config = dict(
    num_hidden_layers=14,
    hidden_size=512,
    attn_scale=0.0954,
    bias='none',
    parallel_block=False,
    lr_mult_up=0.81,
    lr_head=0.00914,
    final_lr_fraction=0.02,
    doc_mask=False,
)
Each number is 128 + 32 x the weight over its row's rms, rounded and kept within 0 to 255. Layers, rows and columns count from 0. Numbers have three digits each. The size before them is the row's rms in percent of the matrix's.

# layer 4 attention value, 512x512, rms 0.547, rows 165-255, columns 448-511
096:121102121088167098132086097165165139169161131088082144123128096117140181057206169142101074116092168069128138113145143158103142177193119076106172164167164086098127163121125172066125057112174116
103:192075113174132148126119104119203200068112094178122125078117165089152134170129137177156165156131159129147196150133109084089097120131124054159134135116103115148099096142123121142136179141111177
092:156177100052165172109119077175074208126174091161150127088177098125186189148173172146135175135122146132084123130154112099121209138117148153119164126162112166155156157154117079135109173153115132
109:152124116168155170162065151167169114089181129146139126102104136098107094181148116144115192186114198148188106125144202078115161116128148156173128136135207161128128087112082150101126114157100156
093:173189091126131114155150142110108134163168165126120117159124072175097101115155092056103150125112174134160063174157166098179138141087144124141150146151078201127083160120085108135177109149148182
100:101105159137101179132113106083149161162121077151156145135106181130125120190119102187120116101141150149115148185105096096113138082145111146116212121070105121149104130135175130134161129089179115
112:166174146112185138071186169139143117171125125157120121132080163083140133104135134172131126113179103125140120107139137098122101126127110119125118173118150131145081090112121123102102143145115135
099:178121151071162130150177153093092117120130166182099127097070102128140061098121153139133116086120112083166076158153137083143103172153162072155128120159147130158061167175132127143115114087047104
105:144115142144133190103138186134155096087116104190186118128125121139135106142159139166149147140123117093160134124152122176111108171190129119160117152109152106153088117105127134085128085104154122
098:143143158078155108147147110141127131096116175115116193099097074128117150097111111106133123144143145142108158132169164082122146144134122178079186172108069154145189131147159144076160098170148104
099:116109114117129097129093146138158093097130099150127131099144146104124110123163105153078100178176097097115110092150163119106168138127146125136115149101110105136049083155115175086165112164149114
114:164153169104156104139122131127119126152139116109094133127161114135105140186102095175115133163086173097090171111128148075164141109087109112171168139119084127118162168097131155108130112125104166
107:128122122088099122094174101125068138108161125081162180075152122138158138123129156128111135107153132106104161056142109093115117142101071120142164142174089140128165102183074106082116139096156081
110:110127088098135199101164122154186114095077154144141106149146154147145206128129114082148120077176079139146146169101173176110157133099144141160124130164092114133122094109089081186142169123169163
108:082162079128164095126113120101203099132053116127140130136108136103091133134107091139145119158103154182121117128115136127131098148132147151159141149139126108091182135155101138133112130111116161
109:141108077138158154085158131124088082115148136094186126142080118106148155143107169127187149160136094152106100126102181174173108132145092126144115145124133142149161098132154104113104128092127160
103:091129076132101107119185116143135131124097108153149119120193061120207173115167128123118167121120130145131151084136097159118235096141111168099118116109143115114121150092094123104075182069161091
095:127134128135114072109053107068108150139099114119025105150129127142191099099134131160140126120106091116140163114100106153157144162136132120112111138179079076083170085091144154135115166212165177
098:178133129106169122116151091117094108144135125213121144142085126082108105155163109101127113080081087164108072076124078135095148150114089156168153155105158141095181132143128156109183128172180119
108:130113139094134101173123113100098133085116117126084118129157128106157134143133142109149108116159135068155121117133120171083136151110085151157134136151162102136077153145186173108091147072071102
107:116164146223119159182140106116113132119131159149200140103102176115105129148104030189139146139127083088098138161109138098134100081104116124121096128062112094162175140100138129150101137179132176
098:092091077119116098165070117116146055151114149156067158127098061114152166099164096172166119080116164114119121147171098052159162087171097102147163145090169117137158179158135103089116097105109126
095:145138153164184144116120186134124069103168127165095072130140063138132159107164117120102137148150098120141166117081198153096155099120119122184131100131107147149143087102157060178074141123155155
103:176106153149120098189115088106164176080094092147136096139071147130115085101087104120091100120112131127166147138112074196138110135111163067137145091154128152110098168122067129152143143151111172
111:167113128131090103118127117125072077128202165161136116130084134158124100180135096127120136180158163128171139122087177118113088144070119172134115136157122155121164147153134180125142145165077101
108:120175137144132172094177133138201158017132126118105130158188141119183166104069167166103131106144174145081137080127112109159118134140165113134169105125080167097105104111081067130121175154160135
103:168118132150160105076113146136118111122090090201114102087146128159101142169150069133114119096125125131146128128135107175081208111144159139197125170082157130145151121101098140138140098126160167
092:150114074092147134197112098146068152150139101135139104124125155064103152086108133206125134166143120101108158176079155119073150073123118098168123118122130116179128146174138155081137090125070079
112:125132084134146093109165087102088120107090108129111111142108145128131118101133134099112162195123128081129145113142165131166072124118136123133074110130150189119134109147124116138115177137155150
111:135130136146140101146144106134083135137135087082125142123059120178099142096109138033098141125125100092138103138082135095174160061077091088143065070121124167133176165154121115112101132127137133
102:128153054117122126084130134138113122071100136116099104151140139133128112149160118137145137135094154119155163131104112142096188116066141100181161148165136159128074162118088091129110136166188079
114:172148150069151129081151137180139103151141154151144092170085103131087120116151131091101075151143163130148078095114139150142149125088120110138180147100181177136164136160128108065140094117172158
108:203169130123134148125143110153143165106132179108109181136092160082124115136137049073187161077089120138099147147151152078132078190158128034143158118099134150122094141152165181093138098233076200
116:161073113152152063129103134141121061152109130148066154132063124093138187092179127173182147152124109147187174112081107143200122148123138107116109103132142152090123119151143147085129154172114169
105:090105148127071119145057133121082112117108046097084154124104145125111121113106088112132104120150172113142099102132166124113049169115103154053117094113125129113158171171131123114129112117090115
109:061132130159081127090126091092124106121181103128126085167147097139087128117133121115122115138150111140112104164108142161192138104206172150133156121102125096099115127123076083145184125090164101
099:166066154102146150106115152188104175121112124121082158154099143071069092130122148136162126126091140102165113102118138104138073168144083147129140133160118122126102055160164204127115159174139197
104:112113164083118162121163120124058124129124132120103152178109128090136054155106144086153178122137153096157169137161171073134136077081151136158110141098145119174100144206110111110070113165174042
103:101144147068106130132130134085192150135157179083103133153172088121134112121174111181065100118101166097200092085147099087099116116127168106140155159137089107149109137084128176166107108083133135
094:137121169133161115145154112144153023172128160179144117140120073107094135079166108102109094179155168121117097152152093190115144134155124129110137132135149140148116165114180109127100135070104170
100:145097169099129147137107125140117175175174114139191136179068105138069092084129084066190148084159207117119140161093163148130143132163147129101129103134113145202102157144148130119101138036150128
105:147099137123165123092127189146107077118120128091085094111126089148163177159138162130108130189121133112125098152114151140139066146116078169139133133163106103099174115164152116154122114157125201
106:127105162138169183112105112199092122155157094148103175159120129138126187138130111077116155105084114126175067108163130101117110134105149108124122113107146117144115087189115044113127078173092133
106:172098120076164116105163145130074138097116139168045061161148159100086134127133120174082153132128110141127080114145099104115153171058117085137133144111141093082128135157176190114114125220134186
097:159143129122151172111100136173143111143151092205193064090188087144171142147138189125134129154111155138140182149089166160116171107166091121188151111155160087085150118078102055106156185081189150
102:087100124098154079159129161118200137099127147113115140132125072155120136170136167043147107144155107076110059080103181151106211059131128150110107121130126081107127161116113137088152150046142104
101:128094156118138148084155170144130106086117170131083078099113126136089105152158138112086109069061089168161149114128105199136130098124125103114170130149147061093072172077101051145083112049130118
096:185095174088119115129075137080159154095098132112110059159101090092096114128141068176154105163073110183146164090092159136129126138129127124129125175130122103126124136198140186076169069125128154
103:123117166108141141139148091119111166163160139091155095077132097168077120119124125109087150144073172125189075098156142098060111211097092149109103162127134125139126152104135152133105090155128134
103:132155162106115132156154158156084113195162106101133146146146176134081131133149125069125142126144102113115071151104163078160117136184088181091142123093125134165117158067192139146129146040156153
105:136149103139133159109070137189174108079039077124108097160094076134182097133063103067114143118112089107165126086089156147089123152116108137155107130153114113116161107075115128108110141169178111
101:090175131124100148065159112109156103146122117094112148165135113122138126133119120125090143130075140136155144110096159123130128181126144144143129078163107074080129179121094084148132085101168096
109:132107140140149181146151102156103143047107121136146129082145080096156087147128180218149137140140112153112104146088099106102150150098095149180146112091118138092142106179098138133175142150156175
113:094103146111093102117125097082110153145067162125130106108059100113127119109084093117180105127175082170136164080117159148079106125125088124071137184110122092120101138128126174087137092085102129
100:116162125181151106156110134147062148169152135108114127133147141175143093091139171058122113139183103059137090109159167079152100105095109121083133071124094103138140180179166136075123129131114125
108:183102170165120117124134098120164167089195175109093190148100132121114105114128096050145147128065165086079146138151148101125134207197115085120132092148102165144131100156098191111133135126101118
101:092165152071167129135129112115153199124067123097137070115139055132155096109130145153184149135065098150102133163158116110102108165130114102148120167130155136087153148115125164126126109163133118
103:150136130147148128138093165073112100132115193139060068084146158100158094170096165105171104140099149131155142127063142159141160187127086167096110130178088079101058130097128145137121158126100117
099:090110113111207138082169171087118114135104146158183076145136108059102135118127164157147089161196158163147101096110148164137097147129165156195159133169115144153093173190104128160171056071130105
109:155176132143086113134107096128118126089179077124124090072130082125144127199122144141119148099188108107180100181100106130157189097140160112197100104092144092139139141056089157089081160071129143
111:088111083202058145094118122171178128126101110162170099162158135143103090097135156185102129109098095149080135049072129142107150109173109130156178091149109131129153113092138142185159113090150151
105:112046089084113111202135077122171117121122137197203131051139123135093166090128132176088159153109162141100127166081121102119117093143088069085127133043172117127151105156124119132103137172140144
110:173165130099161138180179126098141130116128162126097130147117105055131110127156128203132156123117115146075122189127072079175135099125193085141146140106138109151107152165131134085153153119113221
107:107134092109192100109087074131130077152084139145149141135130078154148189080145081093120086226170077066170140098124140108135146109063177130116143108128152155136162089147128135144192120172148092
101:116119114104138127121136144159095144089182147109165120124173154170092104096098189109086102095135143163123076125121112067123180096135150146121084124085124154141142110087196096148159173062153056
104:102091159093175157079107161125175158148105128106122124144203085131132167108181111048147131095136178098156095112178125178081174157177120177148130128100123154130101174156127117116177087147185076
096:127142117129077060095088124138076111156176140113135120128081155153141120126127095174098092179119131161098119110117143097141147148127114138123151120094156145120144128092170139129132142114175113
104:119171118084119189073113083070108145134145118103158160150109106102144110097149136172150173106096098136087135138176154011151133161127186111090145192124099119134167125095126122121135123134151122
105:079151121109133159107106124119168089127107090076178134077136104168175118108114095129126141151151119114093165147195176184114154073069127100106100090128115135095096106139094114108064143084176101
101:173133119095128092175114125109171118113172169113109179104156168099078119158123085124131108146113185137156163130117123134140107106145081070134144139144085105139123104116168095112091133118112144
111:142137101102101067134153125126155098119076128150138104110119154108139089081178064220125123138090106093128161104131108060104080076155096137093185138108135157119206120081137138136127074221146114
108:131148100082118140127180131079081174128095153137105166128134154082101110143166118158097145094137143091126134149147118074127091096112126115137056166106123096148121087144139199151134121113050130
102:175103133104171115056127112173134112133160107158124124105170146137089128168118190057131136191102181149146135056170189134089162092108180168138108116099163146169149147100153160135116154057099081
102:133066092013110129097171124136093191105136075123132168093137079098121191127119136238122111078085138140076130103136110137122110156141081122139175108078094167138154188123098116126143072109144110
102:108133131130139148056129053120173123118141143116107117116098070126165205097169128193125127142126129100072185102179145099071127103156149137188128146128110148148164111100063120124140102156143081
108:090095154121122096139117111117102104163117080078088186097184131140176124171117152147090144142179066154168118168163079127096111138114172137141087159104122086150030138157079086168156140063130082
107:144148149120089137064108183128145156145157100097123130128153132156145123116112120042141146140149177119137180120155116151108197152109155074105101149175130106068156151159122124101162142150146067
108:076128133142126103136098136130159099156134098147123149186121125114179083085080134066145116137095114107155074131132127089178073168133132119121121082192144139151088118168127086108101130101108152
100:190137143190123084133114127161151182108190145128135160175115158105083111159135152086135146159120174085112151130114100115150158062152104154156120093127124127144156041134099104119118172124123207
101:089066127134165055186122100103150097151098058111118147135101118165099112175142142078175119153155100142182111148104126205140117200092128138172111126198113076139108112113133095144193167062097125
109:109179096111152166119109117101162138124148097161107188096126094147144156162148121187105152150136136094156161178159154116141069137168171141174093133159105107106168120160137070169141132088079136
106:129089085091128084113150104153106114113096089095174144177108080154123151125073088055111184157126081098111173154164144109116171096108122120126152193133116105131175116145108103165123129083183079
101:106164102170155083147141160137106077146100150145094154161184171191167110088175115092122125183118122021179120092127097157167125193102126172086135129132162124098119138183129123171134140117107094
096:109092087148106182157121080104157123123076131121149146062162179128123231182110102160113140154097121156153173106195139137112108115091146182104089165116101096147140129090183104160156131082116058
100:106104190172087149135106052098190146125187068100141178142133073163135116126147116212143147089086139077107146139116109129124140172141130146161184157117075106117234121115088039100126102161154118
111:099114101086123090100080141153194120128095113187149127124106129131150083098097106183148105121100135119105104113066128106145147165136061105068110154086124102075180122099187112081156123146149156
108:162099172108134127140167129152169155115154088162149145149142109124120152094144194151129203179188160118110111127092161143191113113115114131120104107154104129156163091166162083144099150101148129
102:085085149117107193140126108144154142077114143128168164097114111083095178139129092164101092103088165172068130156125116117092081160126123096128211130132128132103110159138111118129157096134127104
109:161141125128146088094152134122083128174117160131071130158055157155145189059178105141077122141084120159143109114116101195181112153156115117098109144134151128085151133120127169071127137136158175
096:072125142149083106159106123141131143090182143108156114110089099151102145105166112089135147149171142104091125159113142166078078143134144106148097134112131164127130167141098124166115113122083158
099:067128136113138174104145112086150101131145161140162127131170146119121105150148151118146159118143113203097123101136127099142117096128142133069185095106119092065122180125125089130141181135068140
# layer 4 attention output (transposed), 512x512, rms 0.294, rows 165-255, columns 448-511
096:105153121174107114114158121113084115067102148148071128127107116145116111107040094096161149171156091172099107159096183088099084076094091117124108140071091142174086111136147100156146169148116119
101:095163111108123143106137141190076074153167141088127167165138134157131157066108078095129147140138130100134082092145108111181120132150151148174135113116117153128144122112062121179131124126157126
090:073106109193102133146108176112135137137158141102117155145072122135104142155066080097155129153166108127082174153154087140124100197137131092152093151105107150097121103133136112145122092120113122
108:124117121068127110142186150118133132143144118146164132165182134126156150112112087080171133083195070058038108144089127148165083179112113093110170096114062111102102095101141121195122070070209090
091:132103130158098170107086095167152169099099099147177146099207157053168146103083131135180140110130099136118112056136069141100118098211121151084115056163082104190201139150205212105066071103109104
100:124166106123156096145114177194140075083102149194099095100156149150116145065161119119176146101158116075182069100138136184118091098122181105135060103173177137174123150134034140137128094136101147
110:149090109140073105160085128122165130100094087136081129177155177127100125152107135117110160181110130122119087117090164204114157125148131111131160153101092133084119143165175094155177165114205136
100:131100165163078123092126152122161157166148102107153098163102122155071190098153176142058140157105104187143148125065165171131172089121070153147141152078095155136172112112112123145112092118194087
103:138124146127171126156116090168145117143127134140102114107224144158156129112072097106107100121128174178125118128101149156124146069135146115073172107176107110120177116105118146188092159130116113
103:118133089155096189132115162080150125159162156102148100177112198093130065168096125135100155098109113152160162089159099226150108119140126109153120096105172098094085127114123096159133121092148117
098:102074160126177177137138089130133197152158132099116149069124133101119157141096177100143148064145115163132102136133103124142128098178117129127121121170124148141162130133137161178093147089169121
117:116110128152117150114138084092119135110104155130128124099104131073124116115157150120155166084122090148115153164158101168106074181142118123120082104181156132124072123139117137112131096125126147
113:136138086140094108169118154120116152124063175185120150170114147143137104173107152081084178089103046196156112134133102132131161139169125131153134131097174128195113155102139120169108143142138167
110:165186166129154107110055125145106147147119202143146219100142127132089062109092097167154173170124145139134101060127080089186146135100144140084158089122142149076136116131169155090106110167131096
109:129136138159107144101126178133082168141191171153121116094150095104117122160174161132179160094202043062138138090186093108167133164085110091146106106171140132098062109053185132081100120181178140
111:145148141122092115201094093129163156163164113127118174150130133172147104102177117158097061131081109145182152149131089119098163153142127095107147108093155116107126148085094141163134181125115113
101:156184126125229103117085131062067148098124128151157118112089147137103147187068127107127045190117179129136178188130140042091124153116114125122138172172113148067138112207103116159191095166080164
091:113170113152164128116156111192115113169129119109198127116126101075121134122122134096160135152094170098115159112149137081142124171116125133129109136116203155143111138151086078100180122113071166
091:083122172183154155132043183139171165081113095107072109102180127161179183140074099110173173141138166063150152168124126161092169128125127096106091150139106088202099137126137144157112120124108143
110:133157145138107165124140113107121145172108096078183137140055141099174141085096170139101134176102121189139165124065156102119146068165162090105089164080151122141148125176145057139189120174124138
107:139104121087130106115089150085122179126110115092065118160149118081115159114128147154145131112084154146153140118183030115109112144165171103146109122192191163116121127106133188142173101100156139
094:128178124175167127150177165080117155138122122130151102093109162141093109123123174128164156121189129150128115164123183144093073159087148166122136132120118141140065113107102119115188126112156185
091:159149117090132111149135072166156165143081121098171186105119152122114103142165161162138078155083158166152106154113109119134162141151111144085150139127108096045124130195111180117163066110083110
104:087097149097127160102147198087163117133057126123114136123162156109125131125145120105170197181129139107092119068093135085125147166094095205136146160094135081119153075137180144151124110144122134
109:105086130132131173108102129118217162160077069140172093146185103105207119101153174101154150111088097165111137093121064133140152104167108094116156083149139082181128160105143125167071119115152131
113:142054155134114082136091126110101118182109145173156123135062156092086093116227079069076111142148056123172133111147153098153163137044103150108164103091210128128131128193119117153172108143145092
105:152136176122188120162087118147130115142149144077217144122148109107198084122116127118111135144108182093095145128091137092121108121141139151060146111169110127114156178168168094115149178154124123
092:081138108157096165134165142139133107153167127092139110131117106202170115127173137094139117102142171116116108157169119082083092119128115024115110183158136083095119130108157148115094105083143152
108:122088109136121187108134172153162162147181145102176140185149093112159129120123121146135114066132096168113112191098061115096149112148151095136110158114081050163094090108145200156092105144110124
109:099136179123084143199131100103112131121104170131158105161162093146136134170150086158207166135139157165096124103173068138135115132134120165076115152121174063132129074110128157103135157128076138
107:105151109167155137148093132072119083123100075127175148088136124119140138084136151096134090101128178181127091140103169123116074109190155165146084160125068148168145070152151165106137130141052166
120:117117132174089140204116125056183164134086149129142151091136140102196113159141183138136146108134042146103148123092120154107165146118156189084153125127041126114103160066138169154139077179121139
106:107085108155083063126102159112121078156162082083134111158143119126080162122136214160102116169102129115187144086137083180140124071147132161146129102062129202135121095117096097146107171101138071
116:104179125150134171156125099131139176121174139102136081136186135185144140169104117112176110138148098118100120125182128099072121110109165137201150160110079128129106168121088148154090124100125122
098:162141121141181112134139153151133167166141140189142059108174075119167161194158154125165183130160089108108126131086138103123136097137125076131154177122133062205120074109169125142139156116116120
121:158137120131225142175072141138146130119137130143118119095126143142143140151142115167165085003128058113153134125147113069103124173091100151114109090161189119138139166129170182109079088095117113
097:127163098139093121112185122135168121114185114150125163124146094152140193161115107153139177186167078117068121167147106167140160118114111071155169138119060155139113135083153114169100121086152111
108:137154146148067113223100167092190117141163128172185108118156133130145127139127121123094100131138111134102101129163081185134144141172122068094106140180127118078150106095155168110176073147138185
104:129073143147142145128145115139084124117112094101187096091059165115117148028139139100132115123138110160132142164121163158114154124109114151131128057082107160135130108146121076091176120126117090
091:188112101150117105100118139119143172130131129090050078167178188152111151188075139199098143120114118164178166121134180135110122106092106145110146143132130146105119122166160120112159148146146073
101:138152106150101095151118143143151070110140095123091087071183144167124169185197139214123104133140115138121128136146107121117127097162170129103186120084088099101167145116162135140130089157097132
103:075188085123094138101133092110152170146075156165171147137128152110179055100150108094135138110081088145152130128107108114110150144143129064125137081113135110175120174079100233130082146138118077
111:105105130091116113144157148089157172082087170155107083100125134146138139125130149155167149150129122189088108138105153137139154115122136145144135132104093163120109116098120188120103077096100100
108:134164124153110148130088126117201159107122102102199204108120129083191094129101145124172103123114128104097201112101137105094131094165108147114102140162108156153132122083114188148093110143108128
096:152163072142158070138149136171102102118103145145065170185081167113121118096146076140093160086105101091101135146134164106151099178115162149083126157031130189116074133142105142163094100169107130
100:171167194136107180131151086106063143157141131088176103125081153128133094108129093170103119085122164169151148192128119120147087148132123189073141117087161124130159114133124125130099110152150112
098:113172161106167130117081061067127181122146111117141149148149153122153141113094111073114110174143142121116125163077171105121131152114128191100114139080084181142190105168154208123143126152080147
098:126174096089142110113151111155117071143178125058143157095112132131159125125134174108167155077128130036142158150121121125164086120128151151152144073111086133147114151067101105162069121131167130
100:181162128095099093119142135147134127098086038163119159156104115086190121125092119107143111118143086159134142090032122138171152117150104147106148092146097107125142134089133090164149130088124161
104:164146135156089112126131111130189137090106124149111059171158124121119184203073071185108113141105144164103160178130094146097180084111109099078136129095166089094155117187125162124119123125119067
109:142150178099160104150174099138068179163186152091142132081118134082125140093162149149136102154119191118125128167110156143157090175112179090071129073078135096117121105158140091121141098065105117
098:148133150112156095170078116099086135123156145170145093074114136154106133127116131105163096106208132137131118170142133142123076100079141140124063137128139166155126096151148158077179155123091171
111:134161124130094111098122184066134135181174125093085228175084138132137151137134064094132171157107146109117132150169118113131124151182143105165110172161143136156116130120122124126135161104200091
118:132164110109198164128146144147098175109139134074111081106158116137115167129176208134156122119103157131137103157096076085159131128159167135189158124103081132151151147145140102157096118134147115
096:131072145084067164106154114107150166123112135133095098115144111125160134107146128164118133142104171190085157125175138163080187109157123111103108183111144061155101103072108163108137143172121150
113:093132120131093091113127160172148095163134078160143146139180151153099119156119097141128133120160098137116137106121063105111133116147115134146168115103157101144116124114138062155127135170158125
104:092148096197058135099160158103094103120149149156145146177073134049083118147149143136073107077167086126144166115129135114150121145117133157147168103109097132172113107104147088115097110124158139
103:130146156150095098086136075181171154162131016132162176185078098137123134112161112105181137134139118142162138117120151107137105046113134121168146135103126153153149094135085095142136169124149142
106:191126167134103138168046120172122160130118130113095177162142092182127166144147097120162171111174061081121114135123098112123161102132102078114122140147121120126165088109155078105064169169171113
107:117118146130170116138149128123076112121119198100158142172115116126170156080133107126145122095045144129111162115115148130128067148109064084052122108148196148133160090131143124123132115108113111
111:149176168052217124184076119074126105167113142104109168139118075113187150127102091133165148179166170096116127148118117087176143169088092123052123162153151093088125118174141097108127114174108175
106:125174107143160096110140159121116153143077115079063141166103173085118128150128115129122128125144116092152097128162109088099150142107182187172136176155115158128095122109098165130136151099121125
111:109048164155083131117088127120172172141135095082131118118120162108114119108108159134112093150083140094164141096167128180069185090132125202114139118189149221080128104118131130141146134114150060
106:120139140143122141154123156136148205091134094152097110074128172149084061113073155143174092059141149177124144173128115148088112114122186186170145116135094124123057114123156183116142151128149140
098:154121121117098091118126103072115074146087130101118122147088131142190139088114058124116131133125121119105129171092167138128149071110129167106141112096148083125114132178076157111152144141139162
105:163182168144137123162123085153099108112153095151142207123068141109122089177077140140103062108130121155125165111036128093168110098108158110067121124099101086089164100144116090101104136139139156
103:101111079109152193141115112116163083120124098109067111097173131140157122128135121137188130060107133098142156164161126201121087097123125074128110080149136090124081170119113197123133092116169120
101:096116144158116056163113184168137153098142121173096121107103159141142139108136193102099080117171118105133146155152109239085156085137136158137088034119095188139113127203096083164136110121090122
103:149120107104114116150129130139075122135155130148089152096138126060108056094126127171123107109113161143138092124095116101157056138144146103128118187165139112129155101130161180109172133158149162
100:118145102129139136114133120156055110160036127116173099101117131160105105057093174119107110115138142159146084135144146106120116136097144174158168101104139155122087123105052146120150131153121120
111:118144133190166137130108134094154146152157133111130126099139119040099109172145177095105151110133124108101097149179104115145135189115144101136129121123150100123109179153203109134143168074180153
106:104148135135144121120095118114188131095099110120162133120145142167150153118108153126155136146153103156092093122162129141087204077135127107144115135154136166131114126155156104106169119162162134
102:110115165132094134213154106126114140132142172079101103118099106186177141111104129148145090150146062142067132214094073123136119109154090079137163146146086096083143098158063086125160131160136156
101:113206149219202111124083119097102065092150180099142169133122116184152124153172135095137114158152100128152129211158101103074160155113088126137096133155152132158142138139092154138123163128131134
104:107100122132113118207166177099090135137157144116122159085094175124107093102138123088129095084095087172193078199117112121126151177101144089128090128066110178087119145147144117137157131159176140
108:118140131117123170121175150142098109115146133163136076055103141147086108041090106082124099127098192144132067140038236127144129093120116085121164132175110129139200103118172156063149098159146144
106:150124156151133142196138099164154091125051112128160097159117080123093120124110143176109111096151105179094100094125143130180097119129139195100110115122114166176119133140118083122103097116088206
114:134109139072131162131147108122073208147105130159109105085172117128110147145186129166150139112221123153101146141129153126106170102116187097117140161084131069088138142117121110126121165145091100
095:136124124075123168105146129078140119143127121101147121135160125162185117093132085144118137137155118132069117145169154175130118220166137131114145146097139146079077164164122115158172106173183099
097:145178148136095203070151126187074141126152144194151081083191100083133118128131114122110136111121166110175127096146176065180108041120108148079129151114155131129166125139141132086061153144125128
113:113099132145127121058139173126109116142141154119173113155096148172120089074116132129087046065090104202121136119119128143128145139104108120141100112125176173105085088113108152108104121135152095
115:145198143169091139185102145085099166104126179162091124121176152139070060165129149151119134083131135142125153123127119136149061204143112121127111076172153162155109102083157125112167096187136177
108:124170095122122161090062107127149196136114150123117087127140064118135133157081153112146081102162132219104123137152144194110099099098108132169090123209117107183105156080100185093128115119099185
096:145171169125166063088124123164107118137170137157113115193107135137126089098095109112134115049144083112154054150116128127177086117147100089196121080161137149169122124167067140144146102118166146
100:096120098126166070147109200073043118081077130184097122117090182077154102162121105101102146110137115186177168135119166149127101152099154181165138090081192144082047124123138094204179104112130120
111:157200107150149126157109103090081124183119154107131112177118142098127131148191174117102116109125142093159138113171108137139087149088146163157147110117151152108071204112101135131102151062086136
107:145162152152139154174078129077102128135141134163092142118111166172168122204125090153129076073138077176139202101218100146110152166132178133089148120132173132077079149111123163155152095100090144
100:123157120148178093139114162085099108125149101168093112107168172120105143123206121146168151123186088080201078134103139142112127078127159124128117128068117134164143131171153160169115148098131096
108:135145136171132108180087135117203117113137064153150081107177137098128118168074082147205148129167110127108118116090183108069127138100140220117160098122136132165104157164135152169169172121092113
090:134115114086129176132128141135093106163098115104116116208170107107148108141045099149082093166090099138201134082082127121178125136151107141142135122139112108133135081093192103140121177112147061
094:169169084132155085142090158191121154099102133170080095096108120153142152121082080156146074142152112117172110137110126154109166162138123146147109144161153138161141113190101175192105103123084119
# layer 4 attention query, 512x512, rms 0.268, rows 256-271, columns 448-511
108:173174161093102115181150115171103136138100181098149076140084142128181079144123129105162126172144162148109097119162122103122157104160114048128111080122129100191163125166103125163225124115111163
094:155111134145134117098109113095136132150097081130153149117136066095094068129158168098103154135105157206177143130146122104146128103128149183160164146123163123138105120106063076115113106118110136
092:098144083141089178118133144108119177119109111140068129156086134116093136149161151149128190133221113152120051173084111172146162101095070111178118120113243082115125120150137173077106212122113117
098:116108084130163092121106149120089107085147143196126133156151145150095142117148048148210118116125145129118104109131150128144127111130127134142151106124077115125137167139102154169124084108161085
095:130110154089106202138166106153135148131133105115180141107153132134127119129084099177137153143108114151158167115148095137125161142172130093148104180149121141123187077181180132159163121100180122
100:091141137098154133079126100094137180153126151121177134093173111095104155156115149097103096203127158136100069125080154069111123155097150115147116112213175152139156178126162156121164193153156134
095:112078154158110112108140053073120105128128143132106105120174170077154149144125095116156137122100140131091147150099074150125119072161140120184124148127142208116124115144080159073107133135138132
106:103124128127177097155097184157102132113132170117160130171100154136114119109108124144154173089116156125139139106089145084181127149114132083126105086118142133125130098143150104122087122182155136
094:101152128150084071117121123169124099124047106074129160080087083085114166100123128154077151120096141127084167127101137160083168109146129140165057109198160078150156120153153133148181133086087154
110:141128052173093129125141121135139108160137124147188152118134162092193140174106140106168140083133151133118138190120092201094175100165182086139144153147090117087114139112173130084102096169101121
093:138120142095143130131145110118124111069216114140096166086104105116122168110163159109132095220158110098127117136074118046140108138109159080130118153154148167158114146149136139172117115145175147
103:095140095114143120091131152141169117120143121129151145111101135169125141100147168164086189171124195077156058154096093169125134128169168070159118094105105133160166117156060158085162127170145143
096:156094152128122128146112126127117124133120114119084103098039180106124132118132131123103077110142134106148074074096164118120113087132122132093109082128107129150154126133103129115124186119155112
091:181057152127101121114096114121121150162097131073140035143090117141140105128137144101101141153136170193184136179114104089155131047185150118079125107107104134093068114200084152196116106113107084
096:118180153144099173156163136116177166135133136122142111125071153133114161106095159162119093095096120139098113106080057121184184108121175082150149128072081160083119123133086091129152133077160149
109:194120165175125103099164142123091068109153087164102156148136143126138091139122123095063057115116100102093148114193114112105095126094139129111132122123107141062171124123092200113089120154099093
# layer 4 attention key, 512x512, rms 0.215, rows 256-271, columns 448-511
103:093127094130101141124119147183090071125126094127120182123103144179099152148124214062171103101120148187113110097156094113146113107132148132148055092176085092112120079168114077147126163122144096
100:102181093159102111111116096112073126087068127074107100064151186162130132128134147130111119130127080140094051088104178114115172129127127044115093095099116157156075089090096109097154152153149106
097:118060135147155159148196144126116156106138149083129143170133115179167110103103092074087093148075104123165096120148119124153118095167135087090123109094133140147106125019140099150119134116079139
099:075115145143097143130084125201133163123081148133156067111151178143084154107070111121137082141159102124120122153173120150105118084078094104151162156168136153109100075184141171118165153130104181
094:084162099095192099110147149118137175086188115071089099108124153138171160083098116081116081113123091151118166145163119131123174149085126124123098107104090132193094069121095168120094188158104123
103:129090120101134131132071147153133162155140096105139135076046136128077099095118121107123161149161116105115117139119094111139052150134119170105122146063142142068074144120157157162183145146172146
097:094125148067076085096174089112106160185205092109105146169131132095090113172188171166139113071100119168151140144125164216110114075078144088137096173205168155120090112103145108140102099196137096
105:183127135161187124137142080152134177127156133189145115097123104152103102112169109169131101121134080115056133110153134094117142115133124098132177159144140192136167088148123146110201165134172155
102:132136079120140067101136072116115100141151115164120087097148186140110186149101116096122132083072104168110194102103161157155171121134158058151100129193168091096089045124133162108123109137145166
113:102146132187078115076112116135141175084111101104115127085145150139070143134155153203150087118113096104083143119135064142095107096149144082169141129132120121098125102118159145109096110135166096
101:103173146058108147125134109116157151141135122134124135128123084123137152106117125130131147156175104199096147106168100129203113140139158151134165130155148074091113125147085117104107136150063077
100:062154137126150079077138146120112192142147173100167147165155059064117134085119103164120144139150123140176131143113129132112180140091105150102109092185095169169081138150139171172151133113126176
094:165099109126149025104118238163128218185086118164208116104101129133167168142097096102123081137153111117134148124150102133154079106146086126121180079122160114086100103151091081123144093123138070
100:119092118081108113119071134133142149095066110108063145096109135142095147163145122159106104171153124099124133162175126057074150123075077110075153167189144176176129126100111090094163131124108114
101:092147122122168078110182104158183150154105122155118137172115154154135176162111135103084184169147122193129160150135075145157072110111160165067129102146120144098097078136052130104130121093114174
103:109151111140159113089102112146151053189120124143115111141121141169149153173127149168059119118140111047144068180144144169108145144160155119179139191121118150103149127162108152070162132163123097